Weights of a small transformer language model.
Architecture: learned positions, biases on query, key and value, tied embeddings, normalized queries and keys.
Training: a variant of SOAP for these matrices, 3904 steps.
Each number is 500 + 40 x the weight over the matrix's rms, rounded and kept within 0 to 999. Layers, rows and columns count from 0. Numbers have three digits each.

# down: layer 4 MLP down (transposed), 4096x512, rms 0.174, rows 3263-3289, columns 256-511
# up: layer 4 MLP up, 4096x512, rms 0.171, rows 3264-3290, columns 256-511
down3263:530519533475493473462462496457496466523496429476500510406441492552471492554479422442525501563530477536530537462414475516562499487498495501573485497431474558405533463466518479495513522529564462461546484528565516593514469543509555473495522473550551523538528517478459550537484512389484476550493458492473451496532501591506517455549547508450503524437480540542487504462551468481491510473482563462431472486577499523531458546508468480518437494454443503500520490568483512466572479521447481422512502470530529437474440607514560533518541558464473531442452429494507500535480495440509545501576541572537460494533523450423516454556466438472480524536540522562511490562505389526481513521432444494503527490469480489561400519466457505480487599395472510533509509529474472505512543540435506
up3264:424466493488483511487476533475432504513444448501546509516563552480472527524516507527539482447437495452452483431468514541478507502531446525614508488473549517464449493539490510562506501500542497539543498523482504471466434484482497469513530514497469537458519562441520544437519470469494478547476443554515491543431533499467518496423488463489565501554526439504475475495446579502454465469553573428467452554504493513547430431479461486475510497498508495431512552501511484546557463491530466578523410548487470500541478497508550475467514493441478542524572498584568485459448510538480529464471519521536559498532509434507525498486499476530442531473550423498527484479525494556541561466520405551460531527495485467496524460555456560524488424501507529595459524493508500456496459494534488
down3264:489511510428481500513556552523497486449511561503489444486513499499455558529489514455543434504576535492516556473460442488467478473479439514514471465549512449495497479498486445473519531506426469623470533479471531504519474463561478486496515419461467440535551510481502486484594448530532513510543504482456519464459544448514414497479536461438496507486467463512510483521552521511463540437445485420526480515513567434537518554537490473406487512490535487503527533480499489495494457516465493486524469538533572506470562537566404438479521480377429593473425450527498522502544471452485447519477587482541534520465458533446488473485419521469465528523543473528518545453546532533500500548481458515550497481525497518562511540556481430496438600495538520464537470549557554471473537557495494
up3265:446563419567512527479535503570566373484504445558570474469390509516490533433532590461419473531448514500426512457485475506534531479487449437488437488481551420477507461435475597455487464511503475539517488585538431497533549558482392506533467560502494557552487510519471433574417560511497512526500394429489483537562534520485469575492456473518489405489500634485567516479473494545533425446451461469469494503540599546480426493542523504507448440481581570472511575480475526501484507450405492401476489511553495608440550566527512469567495443575545488513534446476349455511524475470524459472580408513478429466481438498522545404535502492546544443454492426519434487479508489514545551548472495500483408579414570502515465516544474448551635523482412483517467485467469562470518496568498530
down3265:453499471565445495541435533515470590492404529576563571533507493579518469489547531483513526533584529506517458489426474421575426517455500535519503558532435456562554512463512514424547507510514427521436544549458513519510452515550521524497425485489475543433510420558516564561463529511481449556492528486503607577499462469461399512536517441552493475621491461525483547521454522482459469507549618518487565470541525579512505525578446483490521459484505366540450507476513504494510478549445489442466406430525447450453588482509469550516455489516543468476503476474557552532512531436534515519436509572417542466453482439532471540484463450516465560506449456479521565557488497397557529540521471515461471495516547441502469568507437515519585619441524508459492452524539526496607532554515545
up3266:486515467471467503423520539566503450477452546476506475557474514546534494522479436551476559488478558398487530420498524525516518456519543529571473489503575570346452472447532459461530464464494464529434564523497483505516483541484490477509464533448516502472495499569545527554509528524577546509486599493464490503501555537416513558565572530491526509463477499532444502532493473528531601396536539499478490481486529462513483570501463470548462511498559476519498560510569483536486471472498514509511436483480426535577485456543453506530495490460488488497555505508506503569476539521464489480428460482500469473487482459513462474445415471464426458522570502472527418515444542435466504510530497497443454554423445436437453490481538454520516474521471511499525540526516540558479569428510511
down3266:447513458533511490493587460505490506483534484533460502451482441472463475452505510548464544501539540575560519486514529449502481509488529523469444480465510556561586428460515527545449533493547502517501446457526484441461512499490510521480448492497524463496515455490454566566612491494506507585543457536564478465470505462481472464494506505425523536452475518497464490516539449532558453473502454461462483510565449568500490494523518435552538475523434535519507513438451500444516478433436546552571550469470442466485546496507519419445491535463509528411473512412575559496458455472523447440494571417515534540499509589559496518434589511493523540515480446567511531441501471522482554414480446496483599484544494524460529510485505556527498501457533409575491535496468519518530645523465540
up3267:559476523492562494475490495507498463486509531512425527500499482497575563535524550502563532495448484476430562468414526476472583583525502526489452453459526447464454518447550463421467456442520565495547488495485465489516538454488417519436494553517539529489532476486530512527414446530543512481465487463507500509529566454487511493479511458471528507519505517486533532433472543417544462486504567400510445511532498526486521484502469547569523414477491528476479465413520488511505496495498528521518489467471473539454531464487481549512483500481537512520515452500422514480508561511537535469444504553460526487521521520473525498580479542512517466551461552506444481513453483461475563508446479512492512503471528479498516474509509553531515509585485511562471514428525505532543507531468504
down3267:507504502537524491480471482452500555466491500526536461485497524550525544456513475552465491393483487472525511481461567545447531488524391513458527452521481498454527438496545481476445492557513502468432454562497503526461457514525494573475493563526454569493450497511466505445579512453501430521513502496504511524530520505490514519543510432577404506433506505539469493513524503467508538508434511574542533615450556462488448543482472469431469462556513567471510518470542466447525497485413538537406478428475530533507450468529521481482472526575484463471545517497529579467496461546535565509517532537488502477542522419550463450543516485515517484510508488537506518522491492476498498536486486461557463469455512517435448515526443477554532503540481558536492485502517524520461516563472567
up3268:432524516536496473533534509468483503505496478445576537550487451488462465461442499589570541520455514472496589452454490461428509585464504563555561537443595547526585463536529511560420428581520481492552526516498513552515491529524455472478515516497468468466538417520554501569416507493452523619523504529507511583575466438525500543446502474452484549563494504463562576553519513534520488467498510464550505512480445566493471466499516459476524482448551480444509472458609555433562499497537439469483495542614530500491512468492451485505480530435519527498521431533555500529468480510503471505436508405489538587504509504484497459525474557532328520545493543482504513533495555518496498607481505518500518525484534512575517476494460500533535535485485515552458501436456471538563552489417435
down3268:410500519507564420519481482479486523485483510506518511438454558462486501501507494524575466486536535457460439546525535477539469553506504551467475392483423432488523515541480490455526457577481547518441507487523569514492511528463554477491530584538501458496502516477451503523474508457514551506486498457479466546474580492483527435499464511529511533458520504525461503524532513576418557510415508507427474465423479495478435503497483537474481517548488491467502473502525476575522468447554513484496530491582535487473596515542523541530538427483447434550426537475463539526451546544468525466510592533507539468523500513528476545445497601459433492551567551550525462450530490485514473527500494519525493453530538549500446534435531522504474474481460495540529542431475429558432528503551543
up3269:545482473514507493496515488470609498480487501530507451449538524472529407510479500476467450480547490517424547472539531439463459527492432548525563547424517558542501459523573445513520504537501527517445565578524485510517497570476476523524482511557459550492520495480438498520452396503464569494469578464585604567509527503507504448537467578533492512531463455482509459580544480523442480431511534401461426568485464575462414594446447575500506496452472515500502491483550572460467527534627513500519512419509625547558465462406546399538499416520506473467499489491523462560529515570503515470438502484517460473492493536466475468552537536528509512531547479530491601467492513556491428504562577541466478503561462525444491347538502536440418461533544497513499474470423529468530572483589535
down3269:543533495476461514481560608518502486478469488456457508494498479481502468529521538539490477504411535510424555559491532510533579497571437481576480494538479503534461497414443545502473480527458516553551510492388543564493507459483488460485459494562467418505542460530505526518468443476552481542554558510496489576500463530447539465486433522558522506526506524459506534536583449552567498584574511459472476508507479563508458514481524482517485555470458482543506499464482505426481515492464459500474496523562493532505442504515499481525419581548534552506571508425512523477457483457500485496533511466484497454426547506435502495475390512395501476494436501473449420528507513455552551479442448514440522532496464525503460457488558500487415588458503410492478501471591418528511519504467491
up3270:428471520479557475475498565503491519504489467545511469548509457357604496502605514471538584417516525464502541501526528446515498497430507547484540428537450481496559534522520515480533439537533520440507521536477441492453539503495444423489462519497514470456401509483479490513450552445475528532494488523572572515505541556496532492552509463536504535521365477542543547503486529493527506500515515529505508504515553478493476508504517552521414477437407484549523458482479506434478528521483549599530571528457454447447546484433524539560484486514452493539441461500500468480561522520501490564476473512477490491408450459446501539544426446531511584440481484469503477520429520423457480489552569529464514499563527414543517503531473517533469500440452432468460542486462492498503476513548450
down3270:565526417517482466485472472503563479480570521504479460559443535544466512473475481608457475575439533500555485519528502547545492501555492532510472500457482496442434465454491529456486514519481487406479539459465503413500482471493471535509516503416462477492534517552471564502405400530532592481459463549449479530499520567502499490439502539505555476503517526523462553509469510482442532564554546548537495485476440484528482489473461434432494564471491493517476629518427511418483526573464531461504526411523545487601477551469515477485479499484506524443483487494455503518507484486469524485536505504504506481448539557443573536494472538479475545506531555484481482535440526567474452437415436475515433493567508474493457494467524552450525516521514483479554454498486486523517458547510564
up3271:418526528517474532462426412476482567570460532529560553435520545494546504436501494538500483493542593512543458519560445544503509510458524452505525543467473492565519551486530450479456519501468454423455466476334468490457573453534524503525560483493529545420529524475486436498459449490495518467557548539505487408460483536474599439548480504490485499505470518519521448549587455478492441483492445498517541579523510491516512490481534510502510520530486528457496497453488498508522504544508512492468471456524474475454496525514439548469454489493495442487494475487503496489511500488484514514448508581512472467535505435425462501496536463509491540519459474500547542492543495540496454508463552513424483499492563502487457460466548510439529487454551480478534479461464550580491519540481502
down3271:485513550422506433541478476522516555562496517537530490504453505384517524512496503560438497484442601434524478458569518493518523482543534498495504499444462459464409553523461508526446414433552447510502502539460570525564573496507482441489536507408545452477467439427485479405442492522427579469460504473495545509531472411497486476419544597490482550507543541578478469478534497476440430483475494563460455496422448462508444435495447461458504462472511579455545464503498502464458370464530476547490492453577511468546493548482415492480461545487510558569477511425540555411513487475452568519508549485544520480500512488436505552478400542509526559507490480508510491485508538529545479479467478510485492476532514395461489469490537485449520500489514493462431457512493519571495487538437472
up3272:521488535514466464470484489509513478474519469521516453539502493533510536569459488426516540557547484473451573498506507499499555444432586553527451547470551515489472493468475520496554500497461467451517532509535525505438479573502524489531485511501483505492499510511484565486494432528519509492509507532530527517475554489542441474483508542528522543461500456478492495439452537502454514437490516529482484488530508505510461482492523498507480508519501557497519510500468508530506517522483446477482528458487451471513508542523484473488564531492524500507446512482564498507538541535427447510507448471510492511490535441477485503485485541509498530503538519508550524490494555491498453535478523505478487478504523485529474511515516487458514473498484571517488513476486502530476497567528437
down3272:575479492507526535551538443534457502572529461531463510563465479456413565586463536440483455459488492470470500497575508454473437457452555526537500504440501516612459466460428471573515514463451497452496520545464546496523492514465492524486534507473438502553547539513440473443465501466519459481488520505455518520488494459498444461533443450466441553530570503494479519459563572513550467539449496461493468501469552398527560478494527517487431461561498525495442489492386498405451495479490594502495508479524465503510465523514493508581518483482514510452483485486503501461525533542463497529512465454538526523475499484528491526445451469481526446520543502502529536518552529560493483415506486517509466487526529498426472470469528473477536453438507487453485482462459572501473474521506521
up3273:482487490468479480506577489603528483505476496468543546482452430569504511488489483457457429469525516520568535501597501533561541462470540408504459538392482495539512522476486451576506522462549491411521512501514450502546489538557491548454520541545525499521576503451431525511480454501524454455522501535558516480529548479488520454507506476494505492591509470541475536525488539532535507529453536481551457465532574525445508534492542516455554543486460469583499537497498482527508523450510520487495452519491503550467450527501538556513511528483519572498514414464509498470535475512509525504463509501531538480468494498498544479454454494419498535493478510500501453478430509563581494539512517460510497453478493497503491497454502537474482531523513497509527539510480491497495547520455474
down3273:495502518532510478507484524513433525461516504486466541540502443545505538531509480527496511489537485547577532465566530452585497505444517557467465510510492488508544537526417473517456469461462503428478413568498457431456475432514483526472575552576529465562504451414476540628474541462545448489475510403531461444471488473455451436561511527487463430558483438469528470512515533434452434461497581569503496595570558423491484514509502482468522494518488478512533462485530598453462465478510474539503496544481571539471523541567531509487486518542583526481478466513494570519464469475537488483461505517522537487491607504558457431463530451496525509527510508524469438546452467554457464527541565547498516452460458527530528478535459491477484532483506504479513532536501477532467594467535496
up3274:444545486553448496497518494541491549442522475487521506453534479474424516509568536536500539528521565498475522496555602465518464476546428494504501472505536464472516534486463502505500491514487472522457519529560493501475507449511490514582511538533499454482524436521466557398522463516529456377503530552465542528503527465518549486513531581512573537531419520539513521453466501503566489480549488498492618520497523532493511421560537471481506511497529437480488462518511471488528599526549538527565633461480482531455530435460499440521528568540517611555561497589471465584499521508535567519566524495446463492488571489481437495517509425518427571527493517535489498515484464448528530606531566443416509570537556537538544521493545542432458508431451501452446415528484565529491512484480532
down3274:477499449487529537481527481519427527506520475571545474461490559505461470468404482536556552413528456518591458507449490425491472479423468507560408468526521532472495436461478502461494525530447480445445495477436480516498545470509508509525444416552478551542474471481524553489461489522591461505477544445531463462515460494584517456481500568492482478521476494531508480454596518438512491497543516493480492638565503439460528514535446571541469458545472520510411559535480479457580543463477475516541548527507491501503515496532447501495505487536511481487510583500474482531537585496443498540474516546504508449436563449475447470491566478443552492526550511560556526451464525504455466504525520492487544503561451480457466469525439488549446450512433477481514522511459500441456484463523509
up3275:502451575538524494542526496520512501494486515477443459537509508470442541508514459494548521537479469472488548495509477431457494530551477494531538523500522506477445476472482508485538528482472515500490517492524509512491543556514481465491505507516503429504439531549495506511497532510529523491515468460557499506510460550496510471480483492606463466519445485487510464513532537531585486479452529499571495515518489485501449561444508533450510529474541430437571482514538534466589501509421515564556500498480488461523517528471484456494528477483461533393525524538544473485563534462507456542471482515531517516487478537505474457513550545557540437509458467557476525507586464498579527467524510554504530464488444534488517447488400474451570446475481552480581503540445517482534544538489557
down3275:496470516480549588494484555506458498485534482483509435418506549526500427551484509470488494441496504483523447540481528494518556523576463521526513543480546481513431556506500521452528560507473549487443487519514480510468529469434507528584528539489527527576509507456440548484479520495441520498481490504427498513482505455555511549476497485477541474475499454466527589501499593481457507480472499538507492466449509495489509496509488479504514478512518544471506459510530428544447524525532489506558495476460511538478496471525521508544482505518468421525521500463511455570565476501490512518451501472516512525507462475462461501466514438456502501463579545471484492484466499499491507464430477473452540524517534486500574521523507511546432516541593488495426539542441481519522542461452528
up3276:503530472488514499469502451520500500520514576451561504531504531423518422479526496479423535509432427526521478496449529490510511505453498471607541489478484532457430563500505558533459499433531483463495474494468514491452503454481537545489521482504530500487457492507549500542547480475484469481518516512511467480515510467485503523483471479508514512471510423530505487465527481512515482517457538544489588540522567465503452475486470502576510524521438518475474481499497473489524483489521482532522474496443486474500551484577489579525471515488446486550455445520504522484455545496504462432542463536447442528530505476503495552501449494497503498493453544465574439430512524489455547464453483459497517446468532506552467493525547464445496559529488531493575522563468512570533514482500500
down3276:456532490497521511488495496490539477527539521471448538496495511475459525512504528504479471467456557533514458550490535412431483512489495488490526527541501429618499467513473516422510451500540550521493513511481473541574501474566499537518552522525517395518525517463495513524497532450565502475509525493438432528508472477544479440487469482500472541514539453522491509526545499475543501479493576506528543540497522524504496491528579512526511520545476492526543526506528503488459459441538476517480547428445476458486409497548574476447491468479426500498476509471479533520490481559490547548523505516464546504573475445483456479525562501491488419482464517496542523491509552512509546431550481469478455542505475605476469477506539477540520461500471470498536491496485473498519507469502505
up3277:480466519509444506460556433556487498546526496494507520458477488508492452503432528518565518544414487518477467465534490534552504522472548508553451514395521500391516450537447483546580491537481492525542500542527552457504441493528450428496530472502486537497500464440532488485509470551510463482486493474487503554448544480521565512520478485507511474511523559501570488504552546510535561507529499479529379461522506487435490422442521545518585494568555530485451517413522525472445471482474508464452499500518518508500426511526536529600524497417494492489510490489517486557577464454489483512501481439461454594448466494472549496486549463460542475544484480482477407456532483484489496466532536431537479529516431506411519494490489535576506466448534485488476573547458526517407516542519514
down3277:437539458499502487537472528526514523509522526560500442506460499500550480480599454459418453563530539505428481474511544473504491528496468530516540500488484500546497470531589466558472449489523487519522499503513563525475468564449507489516457459515457510497454552535564474514517502565496503512527497524426508527525549493511463494454454482501466542526504580505459477525502460463522486515444475488485513534518576538498507541525486507499544548540509500529496537516473473585463499494544473499467521470455493516446500401463508513444530493503551540439571446480482525414410432465511441445455476506446465485487497542526535471493538494537490413465539524451529550468514518498560480499445472497504535473551590476534454420511458437400505472534449488455455491430536539491520476576505504
up3278:568501518532513481528498505527433523523497497448503544549549493537520561507472470583582503596457525495503415495498496528480496518486498547536544572481461516413523486466470502449494482492465472473489540494454462498518420561484509507532538464557410556475530457542516480516597451534457510539496521523524463471537483485496469544537444509489480546469429463540499501550562473549547462564515537515498471527406460497542511582539509470507487535473511487415577541490477519556506477524495498513525531486505545512482476561491518551501551436463517424559536486434495506487486537496531574483521528548494513446538547465491474519479500571537425549527551483490463478548504501493534513470496490481438433562439514411575467508557519425488522526451469550496544497510509503507495496496529528
down3278:454541492525579511417495520506466475511530482581489503490517470465499489560578489515499486502460494517519498465543470507545465473497398519553463568487486516475458471484485534383504464491376438481411430492524489476520525495466542537536488493563538572502513513500438482524531547448428474557478479445457485482487429512485513435428463470550429521437496522498522495465552534491462498556427452438486535454481540416509551479456453509484469525556502571498441503438561499501487476540509601475476429492504511563579425485495507503443454521513474498582514523469516503479448593441432438486568515546492490449460521476532501538539427465554514518519496490436558490463483490537527554451503514455442444467481533498506474465572510468458479454520475515517506494535558550433473537424579500
up3279:461581477469534590524491514520522418467518551451514495457495467464520485459450527476596504501508566491519470437493456418520491481483464506449476512560480590493469557554506477526502491549514517531449475390546496516507504497482509509428525480533499421495462573527444490477544520503475567491504487465499511424489500524500580501522496533502481545555485532540516479601511509459448474462471540543523502489544490540530471475469511500514529524479433456453438547534542541496548466502522542569541475460535464506513502478549506472498534524491437517526489476512551519466488552522523531560512542546524373537472520555482443480529504456449511394584537500556487425463516457455498520498508484535501432523514508572519435583502548490484414489516501528481501494472529521489501509429509452
down3279:457526488534537579447487493493552530552485518557518473549477515529501441471444447543435523499424504543491512501529482516493535498508510530446520471566527487531467482506433547499466478493572496428508555453493534516505482489480512471475490492473470471500528513440559531456564526473505461516555474534531535544512554446498489497504499427509472390461510583380517512546518458460449521520525460500496497514508505439454501477475521498485515526467477545430519569514456520478506509441432524514520537460519468478502469526526478487478549588452557544497477502524516497470453551481540516516504443498496439483467581495477472508493547460486456448560435566508528447501455556509517572500519440513480488494451479516477498471548465454519515526479384535539466511521507458443441484470476508
up3280:426490493561419479563496439510486473449515465547523548503465540491521521522484455551540473514465505497444524477436493430483470481564525458493499547481492503449465551472449513444485483452518514440451495519497547513449484507512480485500467475574502517508547511492449528506470489485510434478424470542514541467493507551506464503462500493524538473540530452460507523498487521537485532544501530571513451557497552474461549537496484431495500506436497488446451491509522442459541442490494481478510503512544544481529491516527500484484519518450497493451526516528495479520488509499484530580500485477493514530448465508505478510548522477479452556504513456500491472486505481545575443492442441502444512439501470540514475506542477495530495449578478586525514463490558526546516551506468544
down3280:502461559469458516534481499446502538493443460512535462507476516505531472427523489456485483542444492526453560528515504485508474491435479453504545494510396532444524443486513495480523474489533547443474524455510457548489502424434535451526514478544524550496460478517527533457504474486440440491407484582460536528572461513472453509491541496536516492560475506494476486569466493505499516562536505522475567550459493510492470523514475482493491492471431492510511517482449531482447449491478465542512521491475566456549474501580519538477461480482500532473464473504505527542427542427553554501537528492460457476520453497428495532489466490446506510507479475501550496474436531498418549579501530468489469501427501500521504510487442519476455471454495474487526485432526534557520470576497492
up3281:459481458547406542530476422452518479595525569453567478492489488494513524560497561493521522452606482498498436500483521511534534549480566543581436501449544474458505526473526579471542477429546532556517498462475502524513555550489506518586581510517537505478518494575564510489514540462492549337485549566501453496491546488516572499478531450457480420515493572478476437343475430504453438555530565484519500540517482597490491544456480559486527438498466504553481527475371524516494464489551503606509451500557458465536495507448446479472486430453423574543547477510474534469483537578449541474499504535504438446458450452476506521511527556488474432524511500507475484503485485573553548522483515578478489474512463575538540468525513527488468464570494477472530560508454520487529508509501525
down3281:499438501443462544491469421492506565391480471534460517494529466462471576490537404476462455562512461469569460447493497526548511519471445489454460426460452442478536537450521489474445482498527509508581508532497470494490502502496463462474458466484412489503511502483384544541445530511437458578535469525483488530570490522514447445481510471511524517521533431486557569465493499493495474509454483547488432470563535454506515509432487500522519503454553531539490454479494475467491512502473491389537509548479470459545466528510522510528537488498476470465527522501533460528527501495562508435538442487588479521492468510552491547511503501438500547472494476602531492551486471444445529516557421488465447479521446502502541471494506510539499490528549575507524472478505493478459491476468451
up3282:539496389459433504511477508491491534468526513524495492493518471522440503498481519514513510501530482528561375576529442550508464486445485534512496554468422564486415528504501545482499494537442538501447516509483504509578419454514540575483480496546498545529507506507502488463488441479487504467553499464497474541501520511493553536513527507512446511493517530464532481542463497580552481501488433467570514508484438527496479544491452499544468430463439506499508449458497503511416446497484519544543526464501485568474447476506461466512448477428474492515471552481541456530455459457505478528395511485527484538511508533522574504535431501464498434487473520533494445526514532554528430454462573571457520494529535536486528536455523519493488443579527536533490471497514480560431436521455540
down3282:470524494545510474485547517548477579494539517493435547427460559485530539522514424502447473488479498483498516515490494558550443521502499515571443467524516550505452514437523479465506513487542525518513497508469594480475417468548482495494556449463498572488525472455557526508469473474482515555519509470499483497492505472493427471457527493510496491544445541606522525523485452523409500468477473534532520511571496526548519466472433438468508575519511517509469545455479509530476486495489519448479469504559517496523522493485544503480497529511493451491451461473505418573508454506480556460503541492530518422481573545506417496485493493491508465550525450437488476539517472591448533529466447436454560512447527460522428495513522488494537513573483542518414504435518480475557564471560552
up3283:439416429441495424456543541534464444516455431486450487482576568505504504479489545490502461547494484499484516524456526479506503531462541498521486525544491502464568481444455525515440544555550481543423484529483491493515487434553515482484560549477454552454525462489413467533488479543507549531474524465421484525492471543535465518448445522475448505489535457528430524487559494555508515407507502491553437502436548533519516478514493492610464524441513503534537472547496509484457438457460531460528487527553452458511498476487494542489518450429501511431521489519493411448495473501462549431523508485526562486420463544442497455484483512519531517522523432502527525451444502406542503457487450549471483487537515538527555399478488486487531515418483461462493466487472554452470532520457496
down3283:432494485548427447522519519466458497473545560510536562526508540458549500491492476496521501453504503442518507515458487479464445407521470563480502416499545422520476415507513505474528519491450511500500444484501499422517468486490522557475491498489509510522469484525557489487536514483501510583501547520476493504512498509499516589510500546496507539493545503482527528491476495461500478556533470512513497526490504556483470577489536423444545494481526460552501445482442556517437477562486486541456448535492530566523525469448499585543562480522388529523473465448466567491542535453544506475490495538510522525523443546494552439494508493430489507464455538477497512507511438520512480460532536479551511524497473592500534566527468484455538524504514511531500492484487506488527542469522483
up3284:532555458491554528525577503490542459482493444462444454498549497500590465437486538420464522415503476491523477484584445536503496464461521436560492442524561446526487559567504542522459570478583550476498462510476428468495480464449489461479474515517544503500426517458503520516498582485503456579549483464553468458484505438517525507513483484446521552499453549517476522494446520548538481518505529530510516507550540456463504552426507473451589534532469517481473462430535493467480515546468480532517495531520470458452434543564520512448454487574491532489531466421509480438495494490494484473388556510500472502492603487466493544507489534502496472559480512487514514546576469492588430525464502501548456506488547491530506496446499572497508466512494475546579498540536502484583514588537489
down3284:542543479506546452469510491455463569512538530523494451482459462471487446506462495543406462458496496509449469507524529499476466482543524590563459471470428557458537383518464455501510449523490580484527487493494552505450504478444485482520443458499450539473509493442456498470514479480535505452544476551512562538494552526435493547481531494506466491577486439497583556539428502573464497529448459536496495510538503484530519512567416468527516483507530482447528518560518492571472464523493507469556459476459540518477541520518503474557465566489538526498516539510505495501459496522487484512460482505512511485523510527586478497552479469534587481503548443523459442482484501472525463485507507494492539489469547555473493483435452559481488428494541505462512513528480514498504500418560622
up3285:524615516482464527531479463601491501513482438493498504493470519437574477495468496480523479507486482457503565492541501562484537504485536446497518510410467496427469481520487489487486442515470432512501518543502458473445476442442497485587515483475545463529522501476498515500466542445478506535507473454523498499509505461453429536393555498495555501393449510500474469471485500505522471553531535431474512457477499495475585496513501473463517488475567494486484500440519510522438404447497527526424577439424443456435451508501449498586475461452458460482450446513528491494496527487442547484490413520555546491466567514563513509450557532471505507448560509481457482528459473478489537498460505434520426535438462442471477471488521506481398529472522465522453513503505475528476464499532556
down3285:491501468513496522463477494496524524471448538448501512551534495525497489492477485508499484515470545582532489489550467514465562522520508499526486474563568498495444543509466474544545537500493627476563476530457506479534456492506494555415570468459489538547469552536467520468476520504534489502558491563513509524470505517478509480577461456487425545531512476470494511533511487403567474463455577555469495536508478523493516492544459521513539521492481543537465533500486533476538544490576437509528414527555458468518576552574452536494473503444513507501516501529552494489477450521528462556483539521505483484530522597472469500491481546497494523566563466535456523470488578504481494548496511553537551489500537534509512504510523538450488438498495522497519491447503494513505502533545469
up3286:521465538526638485475520529505531620518571511434516512512541509478476503473509490516432527468540492457514432540459490577408508382518458539593403434498524481483443519514415508485523387468535504495489499521532536490505540551514544470571493444484441491497447486518536511509509487502460562450453480482521487519486502485529508416562531531446494528524433515559529599490480450517516507573511500462532512552467409487541506447538531443480569506493565465508519491546550360525549510479432575500468480500561514591562475508457554506547491542583448540465487492589464525539574516478549394538488507559474471500490461510412480526517452495513576477500572551604500545540467539514516472543515568503512474465549542517472477479496427481548493477486423496423494525530452448506503479524445533
down3286:560547515478544451444432415482446480481454601483527443521468500491545560506594525526521431477448486624541571528521526445505466506577472580475504518514500527444500484560516500479507565476483524467494529443448490536491473491473476487476476518461463482445521542494473511456526557467550528464486461567517430444537507475500521479504485488538509561419517453503540481523442538488568531476550509542443486407553461468503466512450563524534543495518598460450530512558463481470493484485540497504523550517517472472445484532468493519528553455484525514553579475474598511464516485533535527469516460560443437530497469534556514507473517543507509468539528431514460545570462398406511445499504502554627452507516506509526524429542540562522527466489505468482476504486405524453511445498454479
up3287:476542565456527460392506558524496472514549495505527475522502479530511458491544538440452425407543529413394613539481526492491394451490532501525503465479463558507482405477517515449435497534513521453504515432561409494508511522453527361508440502556620461503461595519461606484451460576426558458542474516508505541548514498419501494468562476534524618534491601506474503527501486526540418419515527520480597525537556484556568440550545545448468578528461443598519561448524470485494494514519454494455470471481571515468461438458428388495497571590567520548471520434529474466495518425546578457488554516499516498515469528415522499482477448601515499473360530568448503522519550478501448486469422480539502496511518468481553438424465533528500528429501551500442498527527532560602485406520489
down3287:567541448488449561560482552446493577494488478417459524437508491522440435410519466517476504450442489424482462468433440625581526540468465506519477563532511450471580461524521563506539516408504533483491437521478546510486544511423483438374540488467442428493539499463581522588581485505536451660498451460521475486585497455462505513474503516490497551513498585512556494486449555458553529566485509472570443553559478307432500487484548501476512482514479516446526410497494489511493398541600494488476476562447488547468478469479603498550399495524449541528616509550539388493479523457510512500500479395455482446493544404562495472425445477530494490477495561455481531523477585500539490524428433527524538492517508464487441534477544523531504540656548438549503438556498577579555512543483484
up3288:481449499524403550513468421520545520452538570520513491494544527521543507561518568622472500510490529470463476576440500478464501508497545520516518496448503467521546517582519516558496512470485539520500510567520474463499526543525493468496457496503501462515505493520499481568477499450496522471479458501455462470471534457517517482476525512471551550453531447517496483517491542482467595520493441486494501481523496524466459497415517508482522501475540518473527528450524438482459555425485512483512491405512470478477515474465427543527489495589525510474472553506518576520472554489529437484423502561577504559578543493552476449561480509443489512511429524481460545497469491510437498507503536536556575438504536501526457588515504486525490518536475473523488436488490490456543512533558508
down3288:474539514581523462448499510505530432485453470571525516498514546507484466587569425454510456484517454484524562492530505530403466477539457505478387546497594527523498552551489477492513507465504506485440447472514503445485446525483495511470595566476601458460496505466530528446508534561532470475496489486503518544493568510472458521566500537518566487492519446450541482491508505503491489454508511518498437488476573479576535531495511467459531504496559425512490421559455488527524480551519458534499522502541532508551457538501508514501529519441467459521521512522516511542491480538386508467552450486514475496427455478462516515502430453567509485450491503506511485520457561562531461616441565439573426463544476538476488529613542486475514509437493539539485543544512491537519501562463482
up3289:463479543498526475434508532529532540495500565540512494547530476479527471488551437488511474493522447579418472486537516519501491536554504490460492490508517432500470517515505472521482544464457539501456491494437511436547530581520524503482473553535550476500482485492465454536490567529573550535459496493459495518539512489512460498591511507443574471529535477579466516557452401556518513495516547493496522444475475499471504500481517523551465528525507541520494457577521455493523438506552482543420472509484551476492484520528492495475474456494418507464522460519484535529492489514476413469636481464474469498502456486461434494454516494485436452489498439513493547531480548527475434505553516573500584474495505533482548491500597502484461535587509547482523548544491498471506435435517565
down3289:480494543518521452539489539443446425504523580511471464521519486461484429436471419590532596536559522486549560492464498493531480519482452498529507545564531502545501475472563621484573482462465517508491500557603456459455510467473541520508596485503553514562531555484526544550462448504467504521564531511492542401555424565443513442532511509525544530538545445560522493496524433523498490500547582510545469499576546454470508493535442549422490529506481448540482524517500502535474504499515486514510518455479517478528519577472471498545461464514556558541543465499523532407425455514489536495455561491489469503492511522487549481533510463543551543536503562441422486460510523484531464458468442515469463529446555467460454511564477482494484590550435447498449419510473546447533468551502490
up3290:483478512527541486429443530586460566407564493472517521456560522488475482478545505526569566408515509502494495485459469482509518481570517439409492525470525478486545447480472528500497520481470557606572480558504480526548517498495549443523556525593445541531537465531404440546509513441476441498486543458460496502516477510500471474475528494432444401521468515474587494470467468528463508466556525499549427536541456540466547508551513456461481512476486543464567503502471372550481483455454456536535507512512496487515511562430467515435460467455444475425410536534390557515564496451514486496573466510517476501506520509490543500491505460486529491584463493557474506448525537555532481496509454499602468539448466505535536448536533465541533507518464472534532481429463565485495512564452525